Each number is 128 + 32 x the weight over the matrix's rms, rounded and kept within 0 to 255. Layers, rows and columns count from 0.

# layer 4 MLP up, 768x224, rms 0.115, rows 157-187, columns 112-223
[[105 109 188 135  86 122 123 107 141 136  96  86 177 156 205  91 133 107 189 126  75 104 129 115  99  73 100 129 142  62 158  55 135 176  91 154 119  80 155 126  95  97 121 140 139 145 131 104 103 139 120 127 161 196 176 119 158 141 105  73 107 138 174 158  71  96 118  59 170 143  73  90  98 137  94 132 101  99 130 116 142 129 110  88 138 114  88  56 138 172 111 151 152 151 154 142 107 159 162  83 147 136 155 117 160  68 168 154 133  96 132 153]
 [ 90 118 139 132 111 151 102 137 134 128 115 169 121 120 140 119 157 121 118 132 159  93 151 120 161 171 127 116 141 165 172 145 103 126 107 121  91  93  80 120 141 177 142 133 110  67  78 110  87  96 130 179  96  90 186 106 151 132 191 144 162  81 173 129 162 107 128 111 200 150 106 124 183 188  83 164 133 127  93 150  96 142 165  89  79 106 143 100 142 158 177  89 114 138  97 124 140 167 155 143  79 155 134 148 119 113 172 197 170 153 111 134]
 [110 134  87 135 127 113 133 108 138 130 120  93  98 148  98 113 177 161 112 128 137 104 139 143 199  68 197 145  58 107 138 157 150 146 134 137 130 129 123 144 162 132  85  84 139 175 171 133 139 128 154 101 151  58 127 166 138 187  94 200 147  70  68 138 101  52 109 156  73 133 138 167 119  93 120 142  89 117 121 107 132 147 156 110 107 161 117 134 162  83 103  99 113 154 179 135  97 100 130 140 173 133 113 129 152 148 105 116  95 168 154 130]
 [117  49 164 100 107 158 144 115 127  58 124 127 141 146 122 156 171  73 146 108 132 135 121 156 122 120 128  65 137 167 106 123 156 100 131  61  67  86 138 116 112 134  91  78 121 152 161 120  95 173 173 173 122 153 134 127 143 116 115 163 157 104 109 160 100 143  80 106  69  97 144 153 162 165 147 148  95 148 117 172  87 116 181 119 142 138 190  99 116 164 147  99 160 131 154 168 140 156 124 135 178 152  39 130  77 114 138  88 114  95  77 159]
 [119 118 116 143  74  88 123  86 161 142 150 148 188 159 137 102 173 145 192 119 117 127 150 168  74 117 108 127 152  77 122 107 119  42 121 147 106 151 133 124  93 126  89 178  90 119 152 153 137 125 118 112 144  86 136 163 113 115 160 129 137 135 161 140 147 162 137 193 175 154  41 143 128  89 182 135 110  94  76 161 129 125 111 161 145 148 107 108 144 136 164 150 166 115 157 126  90  55 140 136 118 177 158 135 117 146 169 117  84 140  64  94]
 [ 87  91 137 136 142 134 144 127  84 136 164 169 114 126 120 119 124 165 159 158 118 152 141 112 156 158 121 101 161 152 115 116 124 121  85  77 186 103  83  98 120 142 108  85 122 135 150 180 153  60 164 150 115  98 135 121 112 175 125 173 103 107 153  89 169 105 110 179 150 157  73 102 202 121  88  71  96 142  98 167 151 103 122 124 177 127 138 142 201 159  88  88 149 115 109 136 136  78 156 107 153 121  98 139 159 108 156 161 130  92 127 100]
 [114 108 152 143 136 128  97 163 202 208 119 124 135  91  94 173 131 135 150 135 138  99  64 187  93 110 176 112 126 114 127 131  93 136  99 120 131  42 120 115  87 158 119 167 169 133 105 119  91 228 139 140  97 137 143 154 162  81 125  82 157 147 120 154  97 132 150 139 137 101 124 149 205 115 167 197  96  68 166 134  48 113 184 116 163 147  88 120 145 164 133 149 144 134 106 127  74 150 168 145 111 136 139 131  60 229 143 123 121 131 169 143]
 [151 159 177 171 126 108 100 121  72 131  75 104 136 155 139 133 145 192 109 154 133 141 205 160  78 135  99 168 133 100 135 144 117 102  77 132  97 103 111  86 157 141 104 151  91 104 107 144  91 130 193  87 149 115  95 117 153 116 113 111 119 149 160  84 183 124 193 152 136 140 135  46 146 174 123 118 215  80 106 144 108 120 127 136  94 133 100 132  72 101 116 181 128 104 168 181 134 146 162 151 132 124 100 110 159 142 148 132 134 100 109 155]
 [140 147  81 102 188 154 116 120 109 144  99 117  76 159 191 143 118 169 108 153 142 197 134 144 138 160 178 127 133 143 156 157 146 136 147 145 116  91 146 142 110  94 115 125 118 113 187 146 159 160 125 115 116 173 155 109  81  88  90 169 147 163 130 155 145  66 152 132 168 115 127  95 156 157 132  89 171 100 155 110 113 127 128 113 136 184 119  97 129  94 161 133 183 161 152 170  99  69  96 173 116  78 133 120 133 150 104 116 142  94  97  91]
 [ 93  96 135 134  69 108 113 139 126 152 137  97 181 138 134 125 112  94 140 198 126 119  35 126 111 102 159  78 123 189 104 111 100 196 145 151  96 138 113 111 206  88 123 114 158 101  98 119 154  75 141 133 143 174 151 125 162 109 134 132 115  83 145 130 150 147 127  94 143 133 106 116  59 140  79 148 140 154 169 122 159 133 158 158 134 131 118  99 156 132  61 141 156  95 161  92  64 141 111 132 141 125 110 138 162 134  68 142 129 128 143 123]
 [106 138  62  98 110 128 120 106 147 115 115 163  77 145 113 131 185 134 127 134 151 136 143 143 132 159  47 153 139 152  92 243  57 108 148 164 181  53 114 125 150  99  97 134 142 124 145 139 101 128 181  79 155 126 127 112  98 151 102  90 108 129 156 117 142 146 110  93 140 165  92 184 103  82 146 106 122 118 136 157 151 146 137 111 102 105 159 126 117 173 157 129 157 103 143 117 145  98 112 109  73 146 125 142 129 142 120 150 111 163 129  83]
 [113 163 100 120  69 122  84 123 117 137 153 133 150 125 106  95 104 132  88 164 137 148  74 172  75 143 124 175 200 114 130  37 121 120  96 143  73 162 179 177  90 106 113 198 190 112 101 118 176 128 105 129 140  71 158 116  71 149 126  71  96  55 105 114  90 111 134 143  97 147 157 196 144 112 116 143 141 123  84 145 101 199 150  79  92 108 135 107 130  87 174 107 134 108 172 155 107 174 151 115 173 122 153 116 142  99 110  70 141 149 181 157]
 [147 118 182 193 115  75 130  58 138 132  91 134 113  75  88 124 125 116 182 128  77 143  89  81 138  94 129 175  64 169 124 148 126 138 143 159  96 146 147 103 152  46 180 120 105 165 126 201 117 141 143 144 122 120 106 121 144 108 129 175 111 123 119 169 111 159  83 140 109 165  95 154 102 206  93 204 128 178 162  90 103 140 163 125 178  78  81 142  93 115 115 170 145  80  74 141 166 129  92 150 156 135 128 148 133  97 141  69  93  68 167 112]
 [127 105 146  93  81 144 133 125 112 122 124 127 123 139  81 119 150  90  78 126 113  79 128 160 153 152 128 163  92 158  99  81  93 150 130 145 135 137 104  97  95 121 155 129 124 198 120 139 108 119 109 161  86 116 138 106 111  86 121  89 175 193 127 107 105 171 128 149  96 174  59 123 151  83 138 127  82 102 118 203 145 128 118 163 182 121 127 132 137  73 135 177 143 129 108  71 135  73 139 190 135 101  90 126 125 135 153  90 119  74 119 154]
 [102 129 137 165 167 153 118 174 150 130 160 108 120 134 149  63  42 133 135 119 118 131  97  79 115 153  96 117 128 144 190  96 165 167 128 119 165 117 172 179 167  63 119  57 170 174 153 102 123 140  95 123 169 192  58 126 166 113 139 130 148 152 100  62 119 103 130  95 134 201 140 111 140 166 156 142 126  89 123 130 149  86 131 126 145 152 146  93  89  97 131 126 116 123 139 164 154 129  90 141  79 104 140 172 130 155  80 136 141 118  90 136]
 [108 104 160 139 170 128 180  87 133 157 119  86 150 129 147 124 185  73  93 176 104  80  72 130 127 164 157  57 124 142  86 162 109  67  90 119 168 153 163  85 110  76  59 175  88 149 134  72 120 171 104 107 154 107 156  89 126 122  89 106 140 143  44 146 159 145 132  91 167 152  75 156 159 114 141 139  76 131 163  89 141 145 132 105 193 127 147  85  75 162 167 119 103  88  80  74  79 114 109  97 191 135 138  84 137 155 167  70 106 133 180 136]
 [ 63 122 169  89 124 174  67 105  81 115 111 138 196  94 132 142 120 109 146 111  94 162  93 127  92 102 155  67 198  98 113 117  96 168 158  87  59 113  70 116  90 100 103 161 150  95  99  85  99  95  95 171 136 109 181 202 125 110 154 145 101 107 114  98  76 155 129 160 153 113 145 163 126 193 168 122 148  66 156 189 137 110 161 106  92  58 159 113 171 121 150 185 135 169 129  98 115 113 119 132 192  93 244  89 120 123 117 170 150 130 159 123]
 [116  95 133 108 107  78 176  85 145 128 105 132 119 119 132 139  91  65  97 111 124  99 151 134  90 180 149 147 130 135 120  90 118 149 143 136  65 109 147 152  80 137 175 102 143 128  95 148 151  97 120 153 110 131 233 213  43 142 114 107 171 181 139 219  52 159 148 148 110 135 112 123  65 134 145 161  60 152  95 126 155 126 121 164 143 143 101  64 163  93 217  82 102 113  81 138 122 140 185  76 108 102 142 162 140 127 106 154 148 133 131  79]
 [117 102 161 154  74 118 174 203  71 114 124 134  50  96 105 160 124 119 147 186 109 108 169 118  98 119 127 168 170 147  89 150 130  92 133  88  29 133 114  45 109  93 136 164 145 120 153 117 105 141 112 118 148 144 121 148  35  62 171 199 142 114 175 116  99 100 157 150 152 152  85 113 150  82 174 103  90 111 198 101 107 167 124 116 116 128 144 108 104 148 157 137 180  86 126 145  94  47 130 188 155  93 109 145 118 166 201 127 140 141 178  52]
 [ 76 174 153 115  99 146  89  80 105 172 157 127 173  99 173 126 125 129 118 186 160 179 136  72 209  98 161 117  56 125 146  71 119 117 150  83 159 110 162 121 167 106 140 113  89 177 115 221  95 160 157 106 153 170 119 183 131  89 120 105 158 112 141  70  89 107 125 148 132  99 192 152 211 120  70 188 134 133 112 153 110 116 129 134 137 135 196 178 125 183 184 182 145  67 116 131 109  98 168 135  94 137  85 153 114 122 129 188 138 142  98 178]
 [116 116 139 151  97 157 142 161 126  93 135 119 157  51 112 139 182 151 126 162  86 139  85 150 122 162 204 109 142 152 118 125 173 101 113  57 137 152 188 146 146 142 107  91  98  86 105 140 128  91 100 157  33 168 164 165 118 136 129 160 109 116  89 101  88 110 198 143 112 142 118 218 105  97 118  92 145 190  97  84 122 165  69 129 108 173 171 139 114 198 164 153  83  48 120 143  50 144 110  62 106 130 116 105 151 164 121 151 206 124 138 131]
 [ 76 190 157 143 203 177 126 131 150 143 153 168 104  98 116  90 100 153  98 132 122 132 148 127  98 182 225 111 102 153 103 132 134  83 130  75  77 149 146 101 132  87 126 177 142 120  94  99  70  99  92  71 104 137 110 143 194 117 144 101 137 118 160 103 164 153 155 171 166 111 138 137 144 129 121  97 206 169 143 176 157 112  67 133 100 102 167  83 179 111 140 140 138  88 129 194 127  96  75 108 169  63  96 110 106 118 167 138 141 118  94  59]
 [100 126 111 131 188 144 220 166 122 121  96 104 102 136 152 136 171 152 177  87 177  89 117  97 109 124 110  97  90 120 160 119 128 138 106 117 103 119 155 155  90 105  97 162 100 133 171 165 107 130 136 109 125 119  75 159 112 140  59 184 134 170 125 172 162  87  96 100  92 106 132 157 130 143  91 117 126 144 105 179 124 108 116 140 109 144 151 155 132 123 151 184  83 130 167 113  88 123 118 101  76 138 135 112 130  82 116 141  65 105  93 138]
 [124  89 128 125 135 105 126  68 126  95 116 106 129 100 191 123 183 109 170 155 133 101 103 187 103 138 134 138  80 110 169  83 185 130 117  73  93 151 148 134 106 102 159 137  97  95 171  85  81 107 144 124 112 101  63 159 143 145 133 118 119 157  94 165  45 174 131 107 154 144 176 161 139 112 178 118 147  68  63  97 175  85 118 178 113  79 141  79 136 227 133 176  80 161 138 173  87 109 172 117 117 170 134 116 142 138 145 110 131 187 108 167]
 [182 110 136 157 100 204 126 176 136  99 121 138 101 116 123 104  81 131 125 155 146 114 130 101  90 195 102 134 104 159 138 111 133 134 147 142 148 122 171 133 112 127 185 197 134 152 135 153 130 158 189 132 145 222  93  99 151  66 119  91 136  94 105 193 213 121 139 141 124 121 119 155  87 100 179 145 119 146 167 105 131 116 101  96 126 157 133 106 101 135 104 105 145 111 142 140 172  88 169 133  90 158 123 115 150 158 106 142 171 176 116 185]
 [142 149  90 176 166  86 146 108 112 128 120 148 106 122 168 104 146 132 184  78  76 138 179 135 125 108  90 156 166 185 134 148 182 146 139 119 122  79 134 128 139 151 121 117 144 142 168 118 128  22 132 120 120  75 127 143 134 125 121 171 153 146  43 178 128 116 196 108 132  99 113 125 159  92 144  99 168 139 142 148  96 167 102 146  76 144 205 137 131 221  86 129 144 152 199  49  94 146 129 131 159 146 131 142  95 140  58 134 156 146 154 166]
 [180 128 123 140 105 110 142 109 158  72 134 104 123 109 145 115 139 157 138 142 120  54  77 137  94 161 112 156 126 142  68 182 102 125 133 130 116 169 191 128 140 155 121 161 110 152 154 107 112 133 155 149 164 127 100 117  69 188 200  80 227 113  73 132 127  83  72 160  71 162 126 128 163 184 137 111 172  65 110 103 122 163 123 164 123 121 131  98 126 164 142 160  99  95 139 136 141 113 137 147 147 156 121 109 118 178 144 148 109 163 134  52]
 [168 135 121 133 117 159 125 138 117 156 106 138 144 113 186 117 123 126 160  75 137 141 119  83  96 114 139 130 143 136 100 137 130 144  92  88 151 132 152  95 131 137 132 124 138 122  78 160 134 146 116 112 134 116 155  42 103 110 125  57 144 155 193 109 153  95 101 128  55 108  74 118 105  82 157 145  98  88 189 165 151 157 121 175 117 164 190  83  85 162 102 144 130 130  87 117 152 169 139 133  79 119  64 106 125 141 143 129  82 123 129 155]
 [106  97  85 147 148 131 144  89 154 119  92  88  95 132 134 179  91 159 154 190  86 119  70  75 150 150 189 159 118  80 111 139 145 184 107 180 145 111 114 124 137 107 129  79 113 108 137 204 126 125 154  76 100 133 172 100 199  74 106 171  71 122 140 141 182 123  60 161 115 114 130 133 106 138  77  88 138  74 115 127  96 122  95  65 113 120 123 116 147 130 110 168 139 156  47 139 177  95 117 122  71 105  98 160 116 121 144 167 168 124 113 113]
 [ 70 132 132 116 162  91 114  78  63 104 100 149 113 107 101 160  71 187 146 121  95 148  80 142 126 142 110  96  99 118 132  89 118 159 122 155 111 187 178 125 132 129 171  84 130 180 114 166 131 108  84 151 189  78 150 184  89 133 135 163 180 127 108 123 122 108 134 180 169 136 149 125  72 103 122 112 143 127 150 176 141 135 145 136 128 114 131 105 143 169 173 146 182 117 133 134 139 143  95  76 140  90 109 156 132  92  95 166 192  90 125 215]
 [113 143 152 124  83 107 124  74 170 151 138 111  87  74 114 121 158  92 143 169 140  67 139 178 112 158 151 124 108 176  89  97 131  63 118 168 136 123 150  94 153 148 139 154 119 118 121 141  91 153 112  61 151 135  97 102 125 133 115 115 124  79 137 140 147 136 120  70 101 170 145 128  89  60 185 108  91 180  77 120 144 147  91 154 139 180 142 151 116 113 148  69 125 123 115 184 120 134  69 136  75  96 101 123 157 159 127 141 114 142 101 157]]
# layer 4 MLP down (transposed), 768x224, rms 0.061, rows 157-187, columns 112-223
[[123 154 143 143 154 111  83 152 157 100 115 162  69 129 114 111  78 144 145 110 157 173 109 137 129  93 123 150 160 114  88 133 115  80 153  52 135 178 158 131  88 100 189 150 218 152 150 160 143 168 138 128 112 184 106 111 124  90 126 123 107  51 155 133 133 174 106 166 137 153 119 139 106 120 169 109 138  93  82 109 163 159  88  40 150 128 133 112 159  82 175  91 100  87 123  71 125 121 145 105  86 117  83 111 131  92 191 100 130 149  87  72]
 [147 120 124 147 178 119  83 130 166 123 154 104 147 136 109 130 125  87  57 101 179 102 160 116 196 127 142 119 107 147  52 126 103 151 166 120 108  78  84 136 105 113 115  91 137 160 121 192 138 132 147 156  94 164 112 185 120 145  97 112 113 138  70  82 145 193  78 152 117 152 114 146  91 116  83 105  91 158 141 141 121 203 184 202 145 139 116 115 141  93  65  79  75  51 109  84 137 111 129 156 188 110 189 128 193 122 116 132 124 141 130  77]
 [160 195  93 164 111  73 142 123 172 155  68 108 146 153 124 139 131 166 162 134 162 156 154 179 118 120 146 113 130 136 114  85  88 134 187 139 183 127  85 166  60 118  53  90 174 128 155 129 167 169 103  99 128  92 134 140 135 192 137 178 119  74 134 153 150 137  97 187 124 111 123 145  99 150  50 132 116 117 101 134 129  56 111 133 147 140  76  86 117 129 167 177 173 104 124 137 153 106 128 114 157 157 155 165 100 126  94 127 112  87 153  93]
 [123 128 101 131 129 101 174 107 157 137 146 156 139 173  43  69 162 134  92 141  97 149 131  87 162 156 181 155 154  75 117 152 136  73  97 104 102 136 139 153 182 129 141 123  90 109  84 161 119 141 200 151 147 107 108 119 118  95 167  67 131  75 142  86 127 141 165 148 155 140 129 104 123  77 125 151 141 178  78 137  98  96 123  93 164 112  30  57  93 125 116 103 154 117  97 154  89 157 164  78 154  86 134 106 169 165 101 157 100 134 112 113]
 [ 72 162 105 144 160 170 171 119 155  83 195 112  98 153  69 124 184 179 119  98 107 195 151 150 167 113 116 164 153 106 129  94 161 160 126 144 140 104 123 128 114 122 128 133  99 105  55 144 101 158  88 136 120 135  92 130 131 120 113 127 123 112 119 137 127 162 150 126 149 126 101 118 144 135 156 116 161 244 144  81 146 118 122 121 153 130  75 135  86 137 117  95 172 139 110 143 158 171 101 186 147 155 169 120 111 113 128 115  76  75 129  83]
 [141 163 122 106 116 154 128  94 114 112 144 159 158 114 120 134 126 137 174 128 104  43 167 137 137 139 143  96 118 158 113 182  73 138 195 196 152 148 142  80 142 140 147 131  75 115 132  93  70 153 112 163 113  95 130  94 119 160  49 164 152 160 155 125 157 137 138 112 114 112 165 120 117 143 163 124  73 197 134 102 163 141 131 158 117 115 207 184  82 180 116 161 112 134 170 118 119  95 127 161 143 123 149  87 165 110 163  53 161 110 135 137]
 [159 104 104  89 112 140  95  83 139 174 149  86 135 221  95 182  97 180  85 172  83 124 155  50 166 120 109  88 130 137 141 177 147 105 108 129  98  85 148 123 124 105 156 132  63  73 131 112 181 154 141 125 159 158 123  82 115  99  94 124 124  61 168  32 172 125 122 114  84 115 110 119  94 138  55 139 112 130 136  82 167 105 150 135 158 100 159 117 155 126 100 151 124 169  92 115 119  94 174 115  57 169 113 102 174 133  88 127 102 125  90 170]
 [161 183  79 163 114  80 174 132 152 179 128  83 164 162 178 175 110 108 155 140  84 157  83  91  99 114  74 133 162  97 130 136 105 110 170 108  53 117 121 139 126 189 149  76 112 160 138 122 142  98 168 125 125 106 171 135 206 134 151 168 125  68 109 125 113 149  63  90 128 132 162 238 159 150 126 127 180  89 111  90 124 112 153 160 142 119  80  90  91 108 160 234  53  62 102 187 143 144 110 128 169 130  77 130 110 122  87 118 101  63 173 137]
 [118 126 121 132 138 160 114 113 130 174 123 130 114 182  90 136 123 164  72 165 121 143 144 136 156 166 127  99 139 144 118 113 116 139 152 155 164 158 119 133 115  92 134 116 126  98 141 144 171 143 138 110 125  75 137 129 142 117 125 123 117 209  97 174 130 154 159 135 140  81  91 108 114  66 159 104 169 117 131 120  81 143 129 142 121 113 137 153 109 141 160 115 157  73 159 103  75 124 150 103 190 196 162  92 154 107 105 109 132 101 114 127]
 [128 139 106  90 142 144  87 159 141 144 127 126  96 142 105 128 153 142 103 184 153 136 129 126 148 129  96 111 103 134 136 154 132 158 126  87 117 160 157 158 124 134 155 158  59 138 136 134 136 211 114 154  98 171  63 126 105 180  54 150 171 116 187 144 149 173 177  91 135 162 130  86 134 104 128 104 163  85 151 106 134  99  96 101  81 115 101 149 110 183  80 130 172  97 105 192 155  97 117 110 156  78 122 160 139 122 143 167  94 153 106 114]
 [116 100  66 122 110 168 145 100  85  87 126  88 161 106  93 113 157 133  72 150 183 105  85 127  99 122  98 146 146 137  63 149 108 160 137 105 189 168 139 119 168 168 113  76 124  75 149 148 118 123 143 102  40 211  93 130 131 104  43  77  94 164 175 106  95  99 135  73 148 129 118  90 122 185 158 163 125  92 156 108 118 149 164  83 144 106 130 110 150 142 168 166 137 116  55  79 162 151 105 167  99 127 113 174 104 102 158  90 159 171 168  71]
 [146 120  98 117  77 134 114 109 127 114 155 143 178  60  91 176 117  68 175 128 151 152 186 142 163 139  83 153 117 115 198 121 133 154 182 102 124 130 108  93  60 109 159 131 146 156 141 118 161 119  97 130  47 138  59 123 119 162 133  95  92  97 131 118 126 119 147 128 140  85 114 187 115 107 132 131 116 120 103 112 137  88 149 126  80 167 155 192 115 120 186  77 121  86 108 133 144  78 183 118 127 111 143 128 141 111 145 143 104 119 167 111]
 [ 85 120  87 152 120 103  74  81 127  84  89  62  76 186 166 136 124 104 116 111 118  62  99 121  92  80 144 122 129 138  83 129 140 149 143 159 101 121  97  94 153 156 130 182 143 144 132 146 119  74  93 105 103 179 145 185  75 162  32 146 111 167  98 149 171 115 123 127 161 100  84  73  75  77 172 144 165 116 165 111  91 150 131 126 134 143 150 103 155 149 146  70 136 145 125 125  67 166 210 124 136 157  72 104 138 123  96 167 158 148 125 137]
 [150 138 127 116 144 119 207 219 144 184 182 185  98 143 119 178  87 115 159 131  83 157 129  99 137  87 109 120 182 152 129 159 108 104 152 153 134 109 112 131 132 132  66 178 122 104 129 183 102 150 165  95 145 175  99 102 159 138 107 162 118 145 159  89  99  85 104  76 159 122 122 165 138 122 146  96  89 101  63  51 151 103 122  94 123 113 154 188 150  90 137  80 129 120 117  79 103 133  85 129 131  76 159 108 190  56 113 160 137 112 157  94]
 [128 114  75 168 118  86 144 146 128 139 150 148  96 186 107 127 156 161  71 144 129 150  82  86 172  62 107  67 128  98 100  63 139 134 115  53 127  80 106 141  92  14 131  92 142 127 157 132 106  96 121 155 193 181 132 101 123 133 101 173 159 157  84 208 131 162  71 144 103 137 142 116 151 138 107 172  93 121 136 135 135 119 132 177 162 120 146 134 121 104  74 154 125 153  91 166  82 104 152 105 153 137 178  78 119 206 116 147 141 100 155 157]
 [137 181 115 166  98  82 135  98 125  90 184 149 163 140  94 130  76 196 161 157 108  93 187 120  86 159 115 151 121 136 117 100 139 131 175  56 166 119 140 161 115  86 191 116 110 120 123 135 155 109 127 155 136 125  95  97 161 151 174 126 112 148 166  74  87 121  96 143 111  90 172 124 205 105 182 214 170 139 114 185 138 200  91 126 154 120 154 174  83 160 140 191 139 154  76 152  93 153 107  88 144 144  88 161  97 154 107 136 149 120 131 153]
 [160 143 179 167 156 174  66 133 117  87 129 110 118 200 103 148  83 160  92  89 122 189 100 123 136  60 175 113 129 106 138 177 136 178 117  94 153 128 211 174 130 122 125 133 143  87  97 123 127  99  66 140 161 129 180 154 154  99 112 160 112  91 122 121 127 143 126 113 141 116 142  85 140 118 171  96  93  91 173 127 169 115 171  99 171  55 135  87 110 123 102 104  33 118  83 139 118  89 126 129 104 107  99 104 149 165 159 130 102 148 132 139]
 [151 208 164 113 189 144  75 117 165 212 122 157 112 169  85 171 127  93 120 144 124 123 143 107  91 119  61 118 156 130  66 152 126  87 111 155 175 126 121 124  80 121 157  86 131 163 233 132 212 152 141 161  81 132 127 135 137 158 112 109  90 135 126 115  64  99 145 102  88 101 137  96 135 129  80  97 105 156 139  73  84 121 120  34 117 147  86 102 128  91  97 148 120 140 123  93 142 125 153 143 111 106  81 190 130 127 138 140 102 106 125 122]
 [ 88 115 132 157 131 114 184 113 140  83 158 124 135 131 158 143 174 144  82 114  85 171  92 133 176 124 176  91 124 129 210 119 101 130 176 110 151 167 159 121 130 105  94 119  89 134 153 103  62 117 108 184 104  86 112 150 191 142 103 101 129 166 110 143 104 123 101  83 114 126  89  90  96 162 109 154 105  99 117  72 111 198  73 196  84 147 142 177 140 184 165 152  76 197 131  92 120 170 188 112  89 150 115  67 113  79 135  84 178 151 120 146]
 [ 50 162 126 162 138  62 102 200 104 164 134  94 176  83 101 148 186  87 142 127 140 135 157 145 139 121 125 122 127 131 117 124 133 162 180 115 172  38 110  79 124 171 109 155 112 112 106 134 129 166  81 177 160 123 155  61  96  95 137 172 176 148 155 148 153 141  93 101 160  96 125 119 152 147 120 182 117 117 137 175 153 155 101 121 117 142 114 185  80 159 142 172  91 116 162 115 177  81  72  58 129 115 173  76 142 170 173  60  95  60  83 117]
 [111 155 155 183 110 133 108  80  52 131  83  79  82 125 124 110 219 102 108 165 157 129 133 134 162 128  86 121 126 116 130 105 148 169 155 184 152 158 104  65 160 158  29 181 203 162 108 141 108  91 190 142 129  90 143  64 123 107 103 146 164 113 102 139 129 123 136  89 104 102 141  50  69 144 208 171 101 147 169 154 137 124 168 146 229 108 113 109 104 167 106 147  77  90 156  28 134 136 154  89 177 114 125 110 122  98 115 139 111 115 131 161]
 [159 109 112 112 198 118 134 166 121 121 173 110 129 148 163 155 118  82  92 145 160 126 104  71 125  69 155  78 143 122 121  95 100 134 140 136 155 120 155  84  85 117  92 128 134  89 142 162 127 125 142 135 108  81 100  91  70 194  71 158 130  66 119 170 136  90 107 122 177  52 172 174  85 136 201  99  57 160 183 162 111 142 164 128 142 182 166 106 162  74 143  87 112  81 142 107 121 151 100 115 148 127 121 144 144 181  96 187 174 209 128 139]
 [146  88 118 110  96 105 124  94 102 166 125 183 127 174  97 105 143  65 102 151 175  88 177 135 142 111 153 124 133 137 137 131 113 116 114 140 125 163 106 168 122 146 115 126 107 117 129  52  92 176 109 106 100  68 140 137 116 157 158 106 178 134 105  94 135 173 106 139 115 206 155 153 136 147  33 136 171 183  51 154 101 155 128 159  96 149 166 111 158 167  81 135  89 198 123 147 150 108  97 160  69 182 126 104 106 134 165 166 105 106 119  67]
 [147 116  90 187 134 131 181 160 102 186 128 165 122 106 177  92 154 102  94 156 102  82 140 161 148 148 124 138 162 169 107 112  89 166 108 108 184  86  90 132 132 172 121 124  91  93 211 136 167 115 120 155 101 107 126 171 111 124 133 173 160  91 166 133  81 159 173 113  74 124 155 128 145 151  90 123 113 122 122 193 126 134 112 153 102 179 115 132  89 103 136 102  81  84 150 123 119 108  86  79 170 106  50 136 162 117 132 139 120 134 107 105]
 [ 77 156  56  94 143 107 115 107  87 186 116  86 142 141  87  93 122 138  86 119  46 133 141 132 154 144 192 116 169  94  84 135 142 149  88 109 138 144 108 107 101 147  95  62 150 150 167 130 146 162 153 111 134  58  63 147 136 152 180  99  85 135 116 111  98 109 122 159 116 136 149 126 121 174 103 163 108 149 122  74 150  81 190 111 166 108  93 138 134 106 133 120 125  98 107 166 125 112 125 115 105 124 102 127 114 144 161 162 172 137  93 100]
 [216 137 138 178 122 104  63  48 111 101 150 149 101 126 107 130 100  64 150 121 135 108 171 146 134 125 126 133 155 185 103 106 191 109 130 172 164 154 100 128 132  69 134 132  86 110 125 150 106 104 121  94 146 147  42 103 119 162 148  71 158 147 169 104 145 109 128 142 126 146 180 154 128 153 175 113  95  66 169 145 164 185 100 146 136 138  99 156 133 135 149 116 132 120 101  95 101 112  96 155  94 137 204 123 122 147 175 101  96 117 102 112]
 [ 78 144 100 133  85  79  71 143 139 181 163 168 149 168 126 127  86 129 171 101 147 178 142 158 136 106 120  97  95 118 152 110 146  90 122 131 151 161 133 116 162  84 107 110 130  86 177 149 119 202 171 103 122 107  66 132  97 127 139 136 124 169 135 141 123 116 106 128 130 158  85 138 103 152 122 231 153 149 130 145 120 131 130 112 150  90 117 179 100 121 120 150 105 130 158 144 137 145 121 132 125 106 121 136 101 100  65  92 101  72 124 116]
 [123  98 134  76 111 118 109  63 125 136 113 119 109 130 149 145 145 104 169 153 108  88 127 157 155  97  83 137 148 124  76 124 142 113 136 175 126 137 129 135 149 139 133 176  97 127 145 106 148 151 101 133 120 156 139 159 141 148 128 200 121  97 181 101 112 137 169 148 173 145 140 165  89 164 108  73  75 101 155 123 156 110 118  76 152 114 151 143 127 126 142 134 163  96  82 168 159 126 103 126 145 119 118 112 175 146 158 182 126 108 134 139]
 [ 89 104 156 146 132 117 212 115 189  43  84 184  97 133  94 136 147  94 116 143 152 135  97 182 127  87 143 186 179 136  73 157 130  80 124 105  84 155 102  48 127 113  89 115 189 160  73 126 104 110 134 154 130 112 136  86  72 116  89 110 143 104 115 123 139 123 158 179 103 130 169 169 125 124 133 148 139 140 175 124 140 163 152  94 148 129 132 106  54 138 196 153  75 141 124 109 102  96 187 164 182 109 157 122 191  87  86 122 155 102 186 144]
 [116 137 146 154 166 169 184 100 124 148 111 121 109 150 119  74 127 145  90 122  93 152  72 147 108 121 207 170 137 136  81 139 117 141 104 170 121 152 138  76  73 120 110 120 167 233 114 194 122 122 159 194  50 162 112 107 121 133 192 109 127 160  88 145 151  98 124 121 111  82 132 129 177 127 115 146  56 188 148 109 109 106 184 200 147 119 129 113  73 107 122 101 124 176 141 152 153 187 100 160 142  75 104 163 157 110 135 128 129 128 137 133]
 [161 110 163 131 125 110 133 124 158 112 158 168 146 122 166 153  73 163  72 137 138 156  65  50  57 127 145 108 177 124 126  93 144 168 127  97 111 142 157 154 200 125 135 131 112 140 113 204 117 113 142 161 101 127 151 125 112 156 147 126 152 134 107 127 160 102 135 155 115  87 146 155 201 139 121 147 128  99 144 150  92 128 115 135 120 102  71 130 131 156  89  44 103 135 169  78 151 108 154 149  99  86 107 124 155 142 144  86 162 110 115  76]]